Weights of a small GPT-style language model, trained from scratch on English Wikipedia: vocabulary 2048, 141M tokens.
Each number is 500 + 25 x the weight over its row's rms, rounded and kept within 0 to 999. Layers, rows and columns count from 0. Numbers have three digits each. The size before them is the row's rms in percent of the matrix's.

# down: layer 10 MLP down (transposed), 256x64, rms 0.677, rows 103-202, columns 0-63
# up: layer 10 MLP up, 256x64, rms 0.614, rows 104-203, columns 0-63
down103 090:495523495469498501490478507463480489529492500479495487505489459530568468512520496495496508489495476469541454504514512522451467533484514544519466497467542495493473540518521486526507532499463532
up104 104:508529534466481517475509501498502506518452458525507485472519512516510507473514522514536485494493476456461480444496488512526518487498480488507456535460472509520526457539496498490465527452531489
down104 111:482522535514517497483508496524506542514460476494557503515481512489524481557515501519480473508501512485500466494463525526518501528464501483471495513523448494576494526487488492524510484444511506
up105 088:482493565523513492484474523513500523496514473546512499479474479500496496513497510453468537463504453483467509539497458478541472467495497519487485500504524516487522530478518493545547461482516488
down105 069:493490463506497475507523513480493492470470480505488513520503478538484468472484480505510526568540529514493492497503513491524485509550528495486491461511460428483517496524453507454520475513487530
up106 100:474483459498522462547512493529513450505498503519515533530470508501515515515515444554476493501529488460504460487491536522506498506505473463540496497527505521501485536498550482504482525499494459
down106 093:519489460506504515524509487520462481494473485447531519481506523535490517500485535458505533526494489479500526475496482507518534474514484519494499481514534515497520496509541579462528443508472491
up107 106:482469512529509513503521486500496541496514440492530509493577519500480451500461449491445494483528528500520493507457488488493527523468506500522501495529491474503504455505484500484499457488485504
down107 096:518559502468482481476494540489482439469481546506499484520442502497529522484517516480543489499502464504497523520508477487509508524504529493501501521457509535496469529482552500497535516534498485
up108 099:475488497533481456459509471496529484514521486518495503499514481458482467494484478554508542547500475489479504511485507569499511488470531507496520482529437508487491487483518521481488473489476544
down108 091:491524510451518520498537479470481494540498528539478519452522500543520524508502482482486493515493540471502543487513480485489502454541510476545493500518509481519487451518499448515502527498459509
up109 105:445471486489483504478484513501478471511491502545467502504460513475521512496490472497493484517484508449500491543488511528475507479462579517490524516471508519472498544524463498468538501529486509
down109 109:509522481541513506479534484526531501513497532549549491505472545462525501500452521508492471449512484501524478533531464477516499462535506476496505518532489493487508516521491460471532492470502522
up110 095:523502532466530491497492460477502441492452517487486490493480517478478461518496537519498475492549528466483526547522493513443474533499500500496490480547497451497513511512467514472493492519515501
down110 094:505498509514518459511499550522464552489482496518537526525557519515521532515500482487509497494492484464473518502506516499484520520507478490484525506506511544511461538443507446523477484484508451
up111 094:492486551517553466481491482516496518489506476516459525523463477498479512499472524467487479468498495503552544509521528513507480520497494507485490550458471483539486447531521469488484497496501468
down111 084:484506453504484511512491523492446454496530490513510495519540518520477498511506498477549496529530495496445449512512510517477515443514498549515517491520514518503496435497502474512492525530501527
up112 096:476544493488528527513572505517506524499523522544486520504467497543470477488470527507491489485523486468527500506508499518505482509524521480460467524498493480517500554495477526499476534531516441
down112 097:497540499508498467555491510509493488511519548471462546495500547499474509502495473489522534483563524488491492469502523493484488446512500466483461475496486489530487492508503509456474459476529492
up113 098:485517501490492511496507499480491545497525457488487513499460528517535527504524465526461511489495523490488507493499499491563501511472483484502473498550554505488521482548547522526545508527554504
down113 085:480501516475476493460532546498514517518535529500469527506499511481490504486515524473510505485512498481512465507530452495489510515498491543498456550477470527560523508488510454483507509477443467
up114 098:500518490502531501497486510497446465489530479517492530436501540498513471516461481464493519495502480487473473507495532512482503535499515487509472509563549535479488498482519479499519540492442494
down114 098:515513492527495506510518495501496498492481545490487473533537500535508491471474523496469539522499546498482573481468483511492515526525526490491545466506438518505526507500513512470472468481461470
up115 090:491471515539556488442502508508488495487526542495504504530529517530534479488492498480465541511489511506479496481473459487485508467498504532487511554519522509478517536519510516456553522526525499
down115 082:529540486468476512543493486503475513520536469515513512482485487478464511539489529489491501533505547505483484513542528468502435523524480538507538465490508484496492444511492520510508470462494495
up116 106:461551501500504511511516541496518486473541496551482501470514531471454511496520492486489525469468491519512501520493476554459523539521513527503550474501501490521485500509513511486515469486539454
down116 109:513513521504539516481460496501494521500459477465537541457468477494500498520505471456548493479504553515498494447493515462527478495529513501477488505522455479498543524499520499532539493488498506
up117 102:506519497537480525540485555499495485465510479500510514495515462519504471467510497480504497499531484508452465475472519539518543516473515493532547475487486516478469499465543508478479485531496447
down117 120:467488496494516510485519546476483488525493513495474495525517492443426541555532520480495514461491483476516494493503527503506525490513508480515497473485518551497503560490452516480500490495526504
up118 107:505506520497507480511508496451468472555540492491490501510494492495496488532504502500518506521481476466496480517524458564508484510537543519489463526535495532490478491491501483501549503497499419
down118 110:488480493547525488511490505490440498491499504494489519523498485518474500504458494496493481509478494498549519458537519502502535483524541463476480489493478555467527494470486436481470541495484529
up119 101:521509535505494512533473470497471509500449502538445483491531507497511548473528518484444538448540511509502446481485481499502499540477517515503507492507512494472502501534478538514499498501496462
down119 103:535522506485534500515527517478513482495521467469477509522490503514534430506487489490541538507518506481508596493488492489475499486503554496495527469470498493493487473486525487475521484504497531
up120 099:503474489499462494504518478489520504504531474481540477519453472513481494495519451534497470498493471432494505510533512522485483484484468501537549507529492536481542534460482497480496458488513514
down120 089:508488509511530507481465492477507495469499526466480550458499492523498503511532508462474511538551529543513476491471502510523467501472454469489537506496499522454495444497480521497513478516461492
up121 096:537509502487487520521535520510462535513542510505524546479464524509527485525514548508505450526484459481478446497499524509522525502478483484512508521525459509524536498537478520469481486475476490
down121 109:539532479474513474462461539539484502501520523527496529499480484494521460529492492516443477529520498509493478508485541539528539542462510442489498509508477498485479507499476519484479531509487483
up122 099:459481513478527521507501517527489535495518513501512532469488523491480520519484502468508523465473521480473449499521514483493462488492509493473471534481493516450512527562505533497511513429513468
down122 090:547523512520521499497522478478453508519506477487509427496495512492460470472475506522497491485497527514504479511524475479489488484510506499471510486541536456558475517471466491497506519547547503
up123 094:492475481496508497527515462472478528469472493474497469459511550518510490501529508498519523515506526476462497455512497471546511499476453520490495530486511536494535509524489495430456478528508487
down123 089:513484515503514492473533488529518482471564499506487530499489488494517505507477469481481483503534514540504487514470539502478499512508520483515512449496420470549489508472520534534491520474466527
up124 113:530514519528485540498504504484487482461508483540521493513483530523494506504507521519510495440500497473489529578474467487510526460507552500462517558464492508510487529508506479498536504510487500
down124 118:502540484513550486507530519470449484545480510484536482431506501509467532512543482517500446505529506530496490523505504472514524493533476499469509468500491468502504496510468512524487481543510508
up125 104:521522488515508472565478523484547539480525493527548488485482489489458549511506471527514492499514514433457470505501480529512512476485525492475482509496503495488516496508488486553494484516541491
down125 106:523490472511493524485509503475465527485536518518493481493508468504506448537513494498467483463519514472480525503468517528513447496515513556481437500501520458536518488499462480511517539489469504
up126 100:510547539506481555458491484512476541510507481536486483472463518508503472514474551507479478486515471472473527502514503492516504482507496434479487504492476472462498506503500527531471471547496490
down126 100:511486492521508490498511490521478501496502493459499531481497508492443547493485524452476480532513526487475469480498460499488516525509560466505525424501512488476535482523527539499462502481500495
up127 096:490481496518518560541477467535476551477509486519483536517484488471477535476521495528494497461493521513460528500486517485529489482480506483463526548471503480502509494526464498503478514553477526
down127 104:465531479524516530514524515505466489491479537497505516524501529480511505535477525527506484492472545490471431498513498511466490526490493521454516431468483531514514536525494495476508474522521520
up128 104:492539510502520507494538483470488538494503463502513527532502492524495508503524494505453528493463508528532516480537497520497527511499519486493502544542534412513531499559503526524517494489508488
down128 109:475534476457490461512511525492488513528515484481462533512463504506453492467495518505495514489537486492515518499472480483482509492493548480482484517528501438478512504529584499499472518502510530
up129 092:496522537468500481484535458484493501516540529512484516511503467478472468492497501486508504566486503507492488549536472531482540510486554507455515501496576512526515509501513511521489498489489513
down129 091:520518474524497510468496478465470491469487494465484470498513494492494503506482566470585501513510456479484495476455510518501468522522470533516462518500518459526504532506470493503485494519486505
up130 095:479492516481494452484507459465478506473482497446522552500517506533517468498519476468495471476469520503518526516515564488532500524478455498512510512490478498486496519544538512490514479466530482
down130 091:535493465534482517523524513525526483536512459522516485492504499503466522503432522467513487527499520461463492472500463491475452527527502505537473481492516484491498474477467499483547506531484524
up131 103:482520500537466536496522461480495498452480485514530523535539521484476513501514461483492532473508496498481479552479521559493538440527479520512524519469493521494498496502470516509472490487479519
down131 125:509526536476503501524467474458458541459492516501540486501519489508499523502512445474505507505469490468497450520491499525508521482507501523548516499545493536526474481528441516528483486504477503
up132 105:500518536500507525488524480482524507461472468481432559500436526457483500489526528512506490522492485485505512528538509520495495488527529520479492488490472484519452514503523491484523493537484462
down132 121:520464513539512496497478545472549498517484469512507455499492516447493498547497478528464490516495534521487483532481521479503493475497481488482530501512510474478520480527462538499461435504491509
up133 101:481469524555506523463507482538524438493509511540498521549510487462467499483517485526539488485443516483494511496495504494479516512485500498508548490521515472568474510523490507477518509514497493
down133 106:541489497506525527509526487460503518501468497469542478493524504496503494492518480542542483487530501466495494467496526471499516552468478500430469489489482507512532513480524477516541546476498533
up134 103:502511505501514515512531500521500497496491493485514501497522482515449504485505481504480506523541465495462490521528527485466542532532521502501516519508461463528456490527486500513514547403529492
down134 121:482471492561463480525481511446502463512498460510517536470528480522504481506496538501517477556485472520471483459505460451519481513519508514501484498510528514485483520535479503498522506511515536
up135 094:478476568475465529521515499518494550510516490520446453514496526475504516509525495554514453530504490485513488494463502505520519500501524496454521529459479497496510511532522512484470465496508506
down135 109:504486476532505497504498515502497519500457539522516574527513464525498505475511512493493516540469517525481485513503468534478479546541527517519452439486488522481457481518498511500495475478486507
up136 093:506513508554483512553470508499525510502489495517517462531476487508462479494489481508519481536501531481546458504481529497491507528545486553506521524457524481500559472524529522495514499525508492
down136 089:474458462533515444497530501490521495481500532510498559454447511479540478512463484486500502502512505509507477493527517504492483476493478512468472496511487492559469527537492505520463498478469494
up137 099:475507541515509483493519494492493556502514502525468525480484486475459518531497479521525447486536518474496517492512509550483506494453472497475489482467557468508537514500473516504447492532516491
down137 097:527474505506497480507496505476476575519511508515513507509519507491479467497557527512523460534518547531537460480512511512455490506523506501577483496495499484512496493483479462494503517507466503
up138 097:455505491464515510524503507493482521480483493525492494489437488520476485512525449511532434472508515449477513507552516490483525477523508499489507452498476518507512510487493547506478479526536519
down138 115:493512499510510467521508500484475519519526548530536472505495515494488551536466484513503507520512498467508516561506451503444499472528540477513484515498490470480497478485488470528503474454544499
up139 100:528481476491474498539451460538533483490486493490487487489455490509492497500538493480484492495529518456513493500454526506466530491478527458479519454551490470510481547458513497500509468477506503
down139 092:490488476511498471533507506494530503493571512457473528503494534488497490471492504506507544474458466505488517500524500508488483546513469531555462526464494463484499459485484458474482479498483514
up140 097:502460510500511458523489492467486507504501490547513539512451503519470489490507497469515506521527509479463463484536548471534518495501464526462462507490501443489514507530500548530508538491504512
down140 098:501529458506495499496537504479552491480521532483522484467525506502508499476470461520515521446458514519506499499498515498484489548495506512541504545479483529535512505478485464456525438506484489
up141 092:501529496467525510563481502551549491471513518532522457503527513510509462494509530472499533545505490490491467476464506464479494481498504502508534490451503460502491507474495532508512488498519452
down141 083:499517494488486491453525519457450532521497490485472515524490558464494534543474489509500477496498522469512510510547499512470520516468495503514480499512520522512518504488540501501543477520535567
up142 114:498530478506490512466475503465507515455553474512499531415517490464488483508495451505477511476509485482444503461500506510480500508497503517453489486477497521532498531515532489499487480525478482
down142 115:488537496538484514458491537430540520462530468507495472488519506513510467514502531478495530452484478493481472457511497526523450470492508488502540499473498529482498503504512492537490487501477471
up143 097:479485525481516497481490498480503455579490514483553499489467520481488524504503461549493447485484522458479472512507494500520555541484521510507509495534519482514540512491497488497506486474526493
down143 112:551478518487549507486492497477444507491514493488499537533492537505515490533491483479517488535522503480508515490513463505468468470541529532468473490524486553471497451528515535488504516503510470
up144 089:469489516475453486461498466480522530522518512535496513508496494535507494514475499490511494511512512505454486539494541527525513492463488540507485494479466522510562456483526505461538546525500474
down144 084:528519521541536495485495504474497460479505479517501525500518516456517502483559501515497523528471496506540485508479482474493527536518490520515523551521538489476476428480519475488471513491472529
up145 102:504509538447500544493469516527509529460491545493489485509490460477502498549515481519535516516489495494484461482535509535511498511520468493529509516516435470518520516469506492489538482466523476
down145 103:486537500461514507485456552498474528461483497510484467516515484493513463456524527549520514485466520493561482500503472518520506495451518475486496515504477477500477545456511485516482510499521489
up146 101:499488547515509530542522479508491484532473531486494524474515503496492485468490522524503467527495472486475461488490506446509502548502501466484499490531521469497521515475523541538475451457543477
down146 098:478491513482546512538460543500499511552434504509505490470501479456533520467491448548502478486504470502532469492508520516501502533506486469480521475498487495523502507526507505516511503448527512
up147 098:495480528495515500473537491498500457486499496489504494451502481510516555471474458533568491519501469478441496523481543517461492502519488469517526494473498463509506480497474507503509454513513524
down147 107:509514495473562509507499445493525450506507522508477498477554515513469508479512498531472491493472529506505503512473478455497521539458488512552507482507517489460535523528511494517530542483501514
up148 114:512459553496469498507481484473511438519554508473484503487462508479479528508534492511510461502538501468499488506474499534476522526521510482480493453499542522487514528454467509491483516526481490
down148 110:504535549538467548488500499523484464511490505508491486518478471540487538523534495506476510512535521468487504509491498510494523552505530517468521494427530470488491539460532491517491499487505509
up149 108:488447513482461481471441506483540509509541476507519544463539456496498518494487499483466502524531488501506503486486480550505498522493534519521469525478485503498506509540451497529484474469491516
down149 106:499517480497507546462497533500481525473477492493488509515502532510549467477474492502526496486502516456491545491548546467516509530534519493484520503513508478488473504432551510530478524498526498
up150 111:489482489486487518511491478465504516485500513531475523493502499507484478492504519510520483527563485495552464491551538496484517532464496494553516496524492437479543465502507529518518494516544531
down150 099:505466508510555457499491533505507528487521484450469543535536480493499529497524491473481528482469504449499531493496486463517463473518524504501498552510503526472524505496527521504490449518490478
up151 085:509475513480474485496453483482534534489512515488474493451515467481478510477545504516477515537480523550466543495488537462505499514475503532478519518492551503501496455515524522475533488511465489
down151 081:509539475538526490508509506491466454498476452511545512560508513521520484525491502482528511519516492456528464508510465512535465461520517538516499494489473506466479531466494502510486538483523514
up152 095:529453497515496483544437479496500502524518462498472470486507483520514558487489511501515520500520482488481503528457462486502476444456494506501507504490530504509485466473484454484528468540499495
down152 087:534502506492492523491547531511489510461497518491534500496523539495462466526535495520493502513508559510518507467544518513517558516549525539481505510519479503497515555502487516529472506480531485
up153 116:516458499560494541545467514450489497468508511556498528491476492459500485512518455526534466490515502488488506476493515523502522515511457527506485495486463490506527497501498532478484480553481493
down153 125:503459506515520540503468539441460529496533506505519535513507515462474508515481488501509480473504498478518497470475497517560518495508462458514529510513519522487501444454519528496477496529492513
up154 107:480492485483482528553494463482516478486503490548485496448485542499451478468510486473484494444515504496513520470484522503477532535523509482507501458533469483486476525494518502484475484479522449
down154 111:478476495442513499533467487515504533506473472514477535485510490460536465508541488486508495464512503501558524483546477523497496530502525508534478485481491494525477548493553517487485469483520513
up155 095:500513514490480529507507501517456489504503519503519490527465527458484539468488537454491507500502491513507500469548497519473521454517569495496528486470510445485514503498480561514481497503474468
down155 082:526482479484480515507457478509517508512499525505483510490495532552510477530486498491482510523495559490487562490527489454522524516467459504498517508492490538525514499504516447549538535498465496
up156 093:520545496529595555486482480486482509515487467454481541481514494492517522508501496506534493507451490474463512500511502532495503500508514488519490509473529490501479496503517493467471488531545487
down156 091:487466518523512514505496540553493510576495498518547484530440521486522502535453459530477481520514509488494527521494478505517480488477486517504553524524487489519482475492509482489479476487493493
up157 105:495522500473517518467526465532507506466501503492492553515488551480513488498503477528499473504522478449470472511562490500502521465520477449505457503527502544510526514485500509513464479503510540
down157 125:495468531482469487506495491540503519506496459515473519484498507488483551505504485471533477483475497501531494502512508510463436473472476508477520511489492521534432472462548492453502489508468495
up158 106:457521488478488493507521460470503552503477517505519490482562481487505471506541474526531450506504493488460456502475526518495533511490493508510448494529515453499524533502535520499475513489507478
down158 138:462512520494456521483514480502480457530415513515514472470543480501517512510502483523507511531505486507559528534509517481519521530476508483455486506486517488510528517485507526466494462475507500
up159 172:469464523477501504517506465501456541474510500532483511517526464470513463422518493501502517479550486509496515506504488517482490500563541478525473526510535517483489522505517498492489458492493481
down159 129:510509529474508525496496492518536482495474502500545506499498528524475512534474504500493463536483466500514471490508534515519561516447449556451521495526466531534507493525473502505525498513508501
up160 099:511481468439474573490501502497479497516535492521478547494478500484506508474516482498469470470445493536500486478533520541500532534489491510473502471499499489466521531498471495515457525499500499
down160 093:481513493488529492539516481494472454509512496532511469476466495467512520496495484500467515505479506514488473516529522474493514562477463454521446517500505435516479472485473506515475534525471494
up161 099:492478527511527533490448488534495498474522520480429499477510509462503456505503493521481537536530492517498500488506492526499504516497509531494524443502516468510487503431475503457490487481507464
down161 097:501517504521539474522566490476482500488462486494540509468505479480493536520506517496509504515481482529472495478485509478480465508487498524533469514449511513549492475533471541564501467515487494
up162 095:514510515489550462519486534525496518522491477468458523554485488477528492475531490512547506523488506541509526506529471523495504525479467524485500489493551513509503502559492518513548505525530517
down162 088:495490492545505520488525481468513482522564542534495487479486510507497516513504508488472477525481476493489461511482533479529470495530526495530547536512471451513490522472466485471468490454485527
up163 089:499503480494524468469545481530491485504508507555522483529465503483520504469456446485471507484506490488463470512488513516510500499502563524494493474462508547492467492535522522519530490494544478
down163 085:477473519510473521498480517524506502519524492488504487510517492500513495523518513494531504511486511527504492501529512565556518481500464509511564528476518488545500531499443487534459482523490437
up164 092:467511539541505522527526475519533486521476522510507540481529462490444511477503527520490487482513454485510481482545502510481513469503460466500485488497457488507516518497503502504448467504478447
down164 104:542516517480507517474483478469514435499514503517461486516488485565533452460542501472512493506472488534523497518516486504503513511485490503506543487447508516474506485458488499514538536501517507
up165 103:502470508480474521511488445500547474463523512466508499493428503501501524498557465537490494511513497446518547491497537507516510497508520520485509492527517464522470483464486521524473500483498500
down165 101:523513462464453502513517516509496494444505502502514477499522480529481476475476551456469466498444445479486503497488525492489473507482551499527493531486514511539469519494527484511513469504512501
up166 098:503472497492538543490491523517512485419500497525523516520502501537512494522503513526463522530491438493499521513547529489513490491484474510545485518507494512487531457528537493528531499466499483
down166 103:457502512484479540452512516489493477538492506467456537506476481456501444506485455523540478496499517501478492496510457488514488534510527502505497494469534478529483509468505524489497455515507544
up167 097:503450467479495499523554471521496478537538506520496482481489493515514479481508474508538557490533508456504503470522475552497557476512469529482492524506467473507485483487507516472491486520486526
down167 099:516484461539486493524541508486515477499485482505466447481502468453494525511474485521475502469525568497505472495526499452508537488483502513483499518479495487466547529479533456483501491483511518
up168 101:492549458505476452525474514472536453464472508524516446494463515516502498503523504568512470498488491478472491481500497496484531519486536499465547517494505535496527521511522506482504524507512513
down168 095:504453491494523519459489456505449502520502509516521500495535516479465512521497522458486486508501464512510486487510488474464519487547518480541485526494470501547490483469491486497513567542465513
up169 089:478534494492522493513506518516479475507504490467549538466522513487491514486536476474527476533513462519463480466459512484508502490575448495485473491494504524459485505525498474479533490468488518
down169 074:507496479492501486454493467479524503537531491490426480516511485532519478505503475531458541460505493467522496516506509523490451474435501513488510528474500499533539463501502496517490519493478488
up170 103:523486501484470541521522518506468467499482492555476492487465534482510502479534499531526506508492495521483512485530463516486513507458505511534483548504472532481541551504514554486482512487513451
down170 115:487553538514494471473488532469509495532498487512453505533500486546515475484512520504519459518502519493485484470527500471478477497530470484560466525495507516483498479536516476504539520511455539
up171 099:467501526533527520558517513519531476497496506525505478489461490485496507483491493498524475507525502454484485486510449490450482535483515503546486535546513554502511503547511527470489482525518490
down171 092:490503514512493515502502509514500477477453556491518537537448503548480507544494527539493501500520521520485461470502455520534530511481507524467513480503502464540514520488479528510516510530546482
up172 092:495501510472555505485485505468545479486487471521516483470485505463516501490522551537462495496480523481531501478499487502512466496478485557506494510493546489466490473524500513445524499476542461
down172 085:522472514458499451530498486510509519515519525457509513494471480547516483530495439445526494521533506494490501534482475493462529516530493509482485470525479484499515517487546461518511523531480519
up173 103:509468485476516493549529498502484552512498450470533517497487479529515469491514490532511522580485486501482511482445498493522509547479506491504508523512498483471506511459507508471503495524551497
down173 094:547496475487488502446470459485527460493506495503462509486508514541494514489483541483474506474481506487524535536563506484467471461492483506502471490486531523481516507545462479488529524492478499
up174 090:543529550503492495567496484475489502489497490500490518516504550485506541504465444519492502535506478485511510515484497526497519475474481501517475558546500474459498484495515461479479488513535480
down174 083:510463478540499527479517449477557530476508491492509446530491442516497466498512515486507528461481500522515444517516513517513472515521531480510491472465489504517514507512478508468507488496547510
up175 097:518522500498503445522446472494478514530466503476477489496492477470497494550545445530493511481525505498498504538496515516492509503533527463530462509501506523490525509543506502486484524502463443
down175 072:493477484506508549452484545487500457523480502495514518527505514548526502475484531488505493456495494472449509487479512526515522469508469544488522509505504492468444474482504554517503510531525482
up176 085:467486536472487516482478505543521492484525510494518536518465471510480474474547491480522538491477544522490461542523455483506538547513494463510477520512502492502507533462496508499495494495505554
down176 075:497519495516475484536470485483495524526457506502487518513509563509500538495494506512534541490508487481556545477464513510518488495478495540558496496501538488520493478516459468504502558518506505
up177 084:551500492493500504471476539479548488492509491452522512487495537488460512510557521452534533505470515539493479492502467516491471497514479518452455486518487495514533496529500503490531507519484466
down177 074:452507513491478470521506482498493506519467499571457496504479476508522488501462481550492469489492503454508542473510494476478491501450484476541533506463487490474459481476484505506503520462515504
up178 095:518487493468485510498495496477462473534500457490520505468530499471514486482533485531507494547472470462511506510514508496521525505476510520542475525499486484521429498490515522545480437478516463
down178 098:529511508510511496492540511542502523472538533472514501494498457457512500479473533502514490544501472494475486487497515533524486498459444511457532489475516468505487520491508447490474510452531476
up179 102:522515551559546548479521501515518460492515479488502544538493554494497502504519458493496492476500493470489508468490508467497525467499507498506489517495513508511497453483539517492542456508536506
down179 099:499466493469450437555489513509509534502501501503522489500534502543480511506494467482518489527459506572528507477488520518506481539505499527503478488483513517511487526505539481553484500507480487
up180 092:485501453473505519521516445526475497498499512500517483449492486522496477440494492462498481508517523491481508468515492477507480514535521445501460516545524492535537479462518523516513530483488536
down180 079:479492461507515506522462509456495492477497488483495530494463482477521488537438495490467505464473509490508504483546533517507469483488472510481496457467503511530454467500468493482507454452516482
up181 093:519503519526527505498508489479506468495490481505501537507540485532527507477498489518508493479486500460480508542503563480523506536468507491502492514542490515563497484551569496506516524454484486
down181 104:492493556529493506472499540465446504503490493499496528479425534506487518527482532505521504525499493498507477480519499462519531457518498516548470480463494525508474495487497515454488527495526481
up182 096:515507533553514499506496488470472497433455513496510469509515514473491506492474508512491437529495502483468472493491499499517558481508512457493543464517508520469486490509489471530520476470474526
down182 100:500505494462510496486501508515502482489542500526528509472518536520534505494509522477486483494494484541533441492466488468528468501439483514555470541502500499483518478524517485484484470548516458
up183 103:516472502473498485439508508505476520487514472477468466489526537474536529523499494475505511502513452480448518456475461538533500512526498538506478518522510512461478482476481476520536479489497476
down183 084:480543528484503492531484505487505510519460500495534519514487479514506466491474481497478537562493535507502491529493510444462529477471485523493524465536500537529486465497519449484545484487504515
up184 096:485475501519507535480500462468509476502502483509466533496476512480498473525508515478444508527562482485468533537502505528495511476454534472467521500522477482478519527548462516498471518472485485
down184 103:500512503521506499514513508546523521501497539520502461522494457474502542472513567453494526475489535502510535509519535498486529537500488470486477519482448526507491511445484470483486528500502514
up185 091:449518471481488493486511481492486491481474495540493540480502546480484498493524487543510465537515479518506512565532518511492503493518542481505516534511499502487512506537521521539446512524454467
down185 118:504533497513479494528524432517472469490513485520540530506500500497520545495487503484512545499504472470529487439481517526483493528548526502521461507488498500460514514527485509486477518561510503
up186 105:537519510454475536504524503477505513497471513495448480479519478476466518521481540503481476484571492478466495461526511521488475510497503496492474552535524460483496480544496502512498495501503458
down186 112:506518497513519504492510447496494487502491530476503513530461500509465495499489541509493474469486528502519487482442473528535533513528513505476510531520473487496542501440526480455547530542482500
up187 095:523502501513489489487486487525491539482461484461517525523496527532499476530520465486531480514457491502489527532464486522462511472515506470510507558481512493536490511529479473476463470506510431
down187 104:469501508519526475557499525545493498492489511512566527494527528530481505465502517459505511516529508553473502489497529519497484480496487507484486508554517485471492523481533449498529508481480461
up188 094:514493516487501508529517503500541480461470512468535470533506483480449497503492475516499495520421475479459503469499466531455550499486530510517503464498505513521490513530503534528485477484510480
down188 108:495499530510517505508445503509548498487464499481522476484507497531484500556489468522480485473476519490542430440491487498484522492511538512487493483500490521529545539501502513491524484475472523
up189 095:523508517524504485514485487501515545525480454507519462504508532535535485477493516439464517540488512493521515553508502481510470516551509501502493501506525548478458521515508524456503467526513483
down189 087:488499489522530529486502505508505479513490526517497552463475491498491471524498485566519505472502517549510477442466515521504470512466495573509520495462493478501532490463503512496496529498504537
up190 093:484517469493519474504423508532512522514554516473514513456534498539511462511516500516493508540470484525553494523507515484510489505518511529519495523487490530483475541500499521473529547493523495
down190 091:546505528521500552526556509490516502516452463518492534560473479507505530490500509482532522496508519469475509463498494530483513485480483496487523484476521486531528443510498477525478475517486476
up191 102:515480537463479497505458502476463480512499513487530478495492460511490491504488538513526539535527448525469517502567529475527498540510501541526499525480517486521490528538518518513514512467515511
down191 097:490449505513507494471503487481552507508511482524485484527525513529496526480535478489511495483476554470556465531480510466518473469480486439491481494533468502519523484495478473459518486487489480
up192 111:458499485488478514475525496498428467486492508503551519485518469473512481467512514513511499486530486454503472455506493512495532511507515483455558497459505520503506504519497490542538470537496496
down192 129:469509491539478470449522535513480511495462495518506506527534520520526535488508468510521500516518474485542503519555489510469482516499459513501467454482496487497464518456483533537479507476538506
up193 098:469532521483470449560453523498530492493499504512498500505482500493480531489529488459504482487492539507522534512526474490515480472453486508504509534509467437505499491476524508467516478495448486
down193 089:520471487517522554442523480466530511482512485471509484488507500539501490502504537539498531480537496491506509477492514499509485508577522517497508461511502508488540487532492506524489536496551539
up194 096:472448536506555473491450495502501506521505469478536503492512472510508460502525487512490544536545490492517487463516501502517460531472492495529509530469528474501496520500491469509470502532449491
down194 088:529545471499477515528545500491498459479494536507445516484524509521512507484496528484501482462449532493461506503474461487530545485520502528493502471499498512492462524519506461490550492489535483
up195 101:542509499509505505542539483529510485519505451535536508479512480507451492473532495539525508494542520518470519494482514496556531502546480484505471489451504472539494498484491485509522511510527463
down195 099:489485525517447486438465533519510553523521487516506469513474501544523529520492458499480465542478489514496521506536478504499503511482517516508535508515521501508519457484531501463461477480518525
up196 110:499527530470521523491536492503495529499465467513482501518451530484515537524504456515493537468496505515475510505534508546482530525497508445480486490496501471462523511515482518513464530513531439
down196 112:476502529469518542497507492499505520470484509492507541502520519456483503479488496565500474514511456549519449506515522498483522507476527487501467457516483508489479482481460545479458516515533475
up197 102:476469452503481528532511503536483465479484486487484523521514534480482451483513473489475519507486481477506499475483487510478531518460519509511490540538529525504524515466460504466492430500513468
down197 116:473463473513475511496517502512492496464447464535446499431482496481493502503527515496459499519530510496502541478510514547473465511503522544521501480514523491494509500533497519473512495454504534
up198 099:566489522484518509478493512509541506490526435486517543484516476532489466482481499493491520504529482476466474500468493458510507528474483536461501490526511506484503490511478499470511487474494570
down198 097:439521509496481484501495446491485463507463491528526492470499501478511518503511542497491452520474480504541523473483490481518472500501472507514453490458484529462519532478482495534521501533485453
up199 100:518530527471515482579519492503472503530477487489540497505498496472455469499537523474525478531517484502485508550485503525511483503518521498509493508495484501528473548492437492495525487495502448
down199 096:541545519463448514464501521503522497509460493484460515509526499513486529481518491514508515476497512496510555478562529490537471520457475476508506485505475505511472464498526514501518486483451509
up200 102:451489470539531479495458488517505507466484476442502537534540506510466478509486494509530492502496510469447462509505550485508465497476486525539478490489542484500480492479505507454498513488493491
down200 081:564504517478511510499512486496450495515496515544518458455434485505508518481495505468457514502492498539535535489508457464506557487527518514469513493505481491495534520514492511508518524490503511
up201 103:479499532525481517489483470510521496484563495478500487476480490483468508498441460513474560511536492507471484470510491488483488525494522540491516506474511513459536527508516535518541542514470513
down201 101:497499479460537471499532494504506476499493493540495516447484499505514474491507522472539462495475506561526463509491525488515539516533517469519481515500524476515454470497518469451493511549511516
up202 096:470444513547494489528506489451485524510512472557502509468485511519517501499489481488479453442520480499493484534517491520455508524507499505496477506495456521477507513496540467525504473547484514
down202 099:563446522498481487455468540494543497442512457528513493518486471552529475493484527533509480479464499504493469479478515502493515516509496493486511488538484508503521528514498534520525488517486503
up203 103:495434513502497510526521470519525505508527515477506448468499496479489523479555441500493504511490508459466486450473471480496489532527493498455521472476499502511491492495483499531501518490532450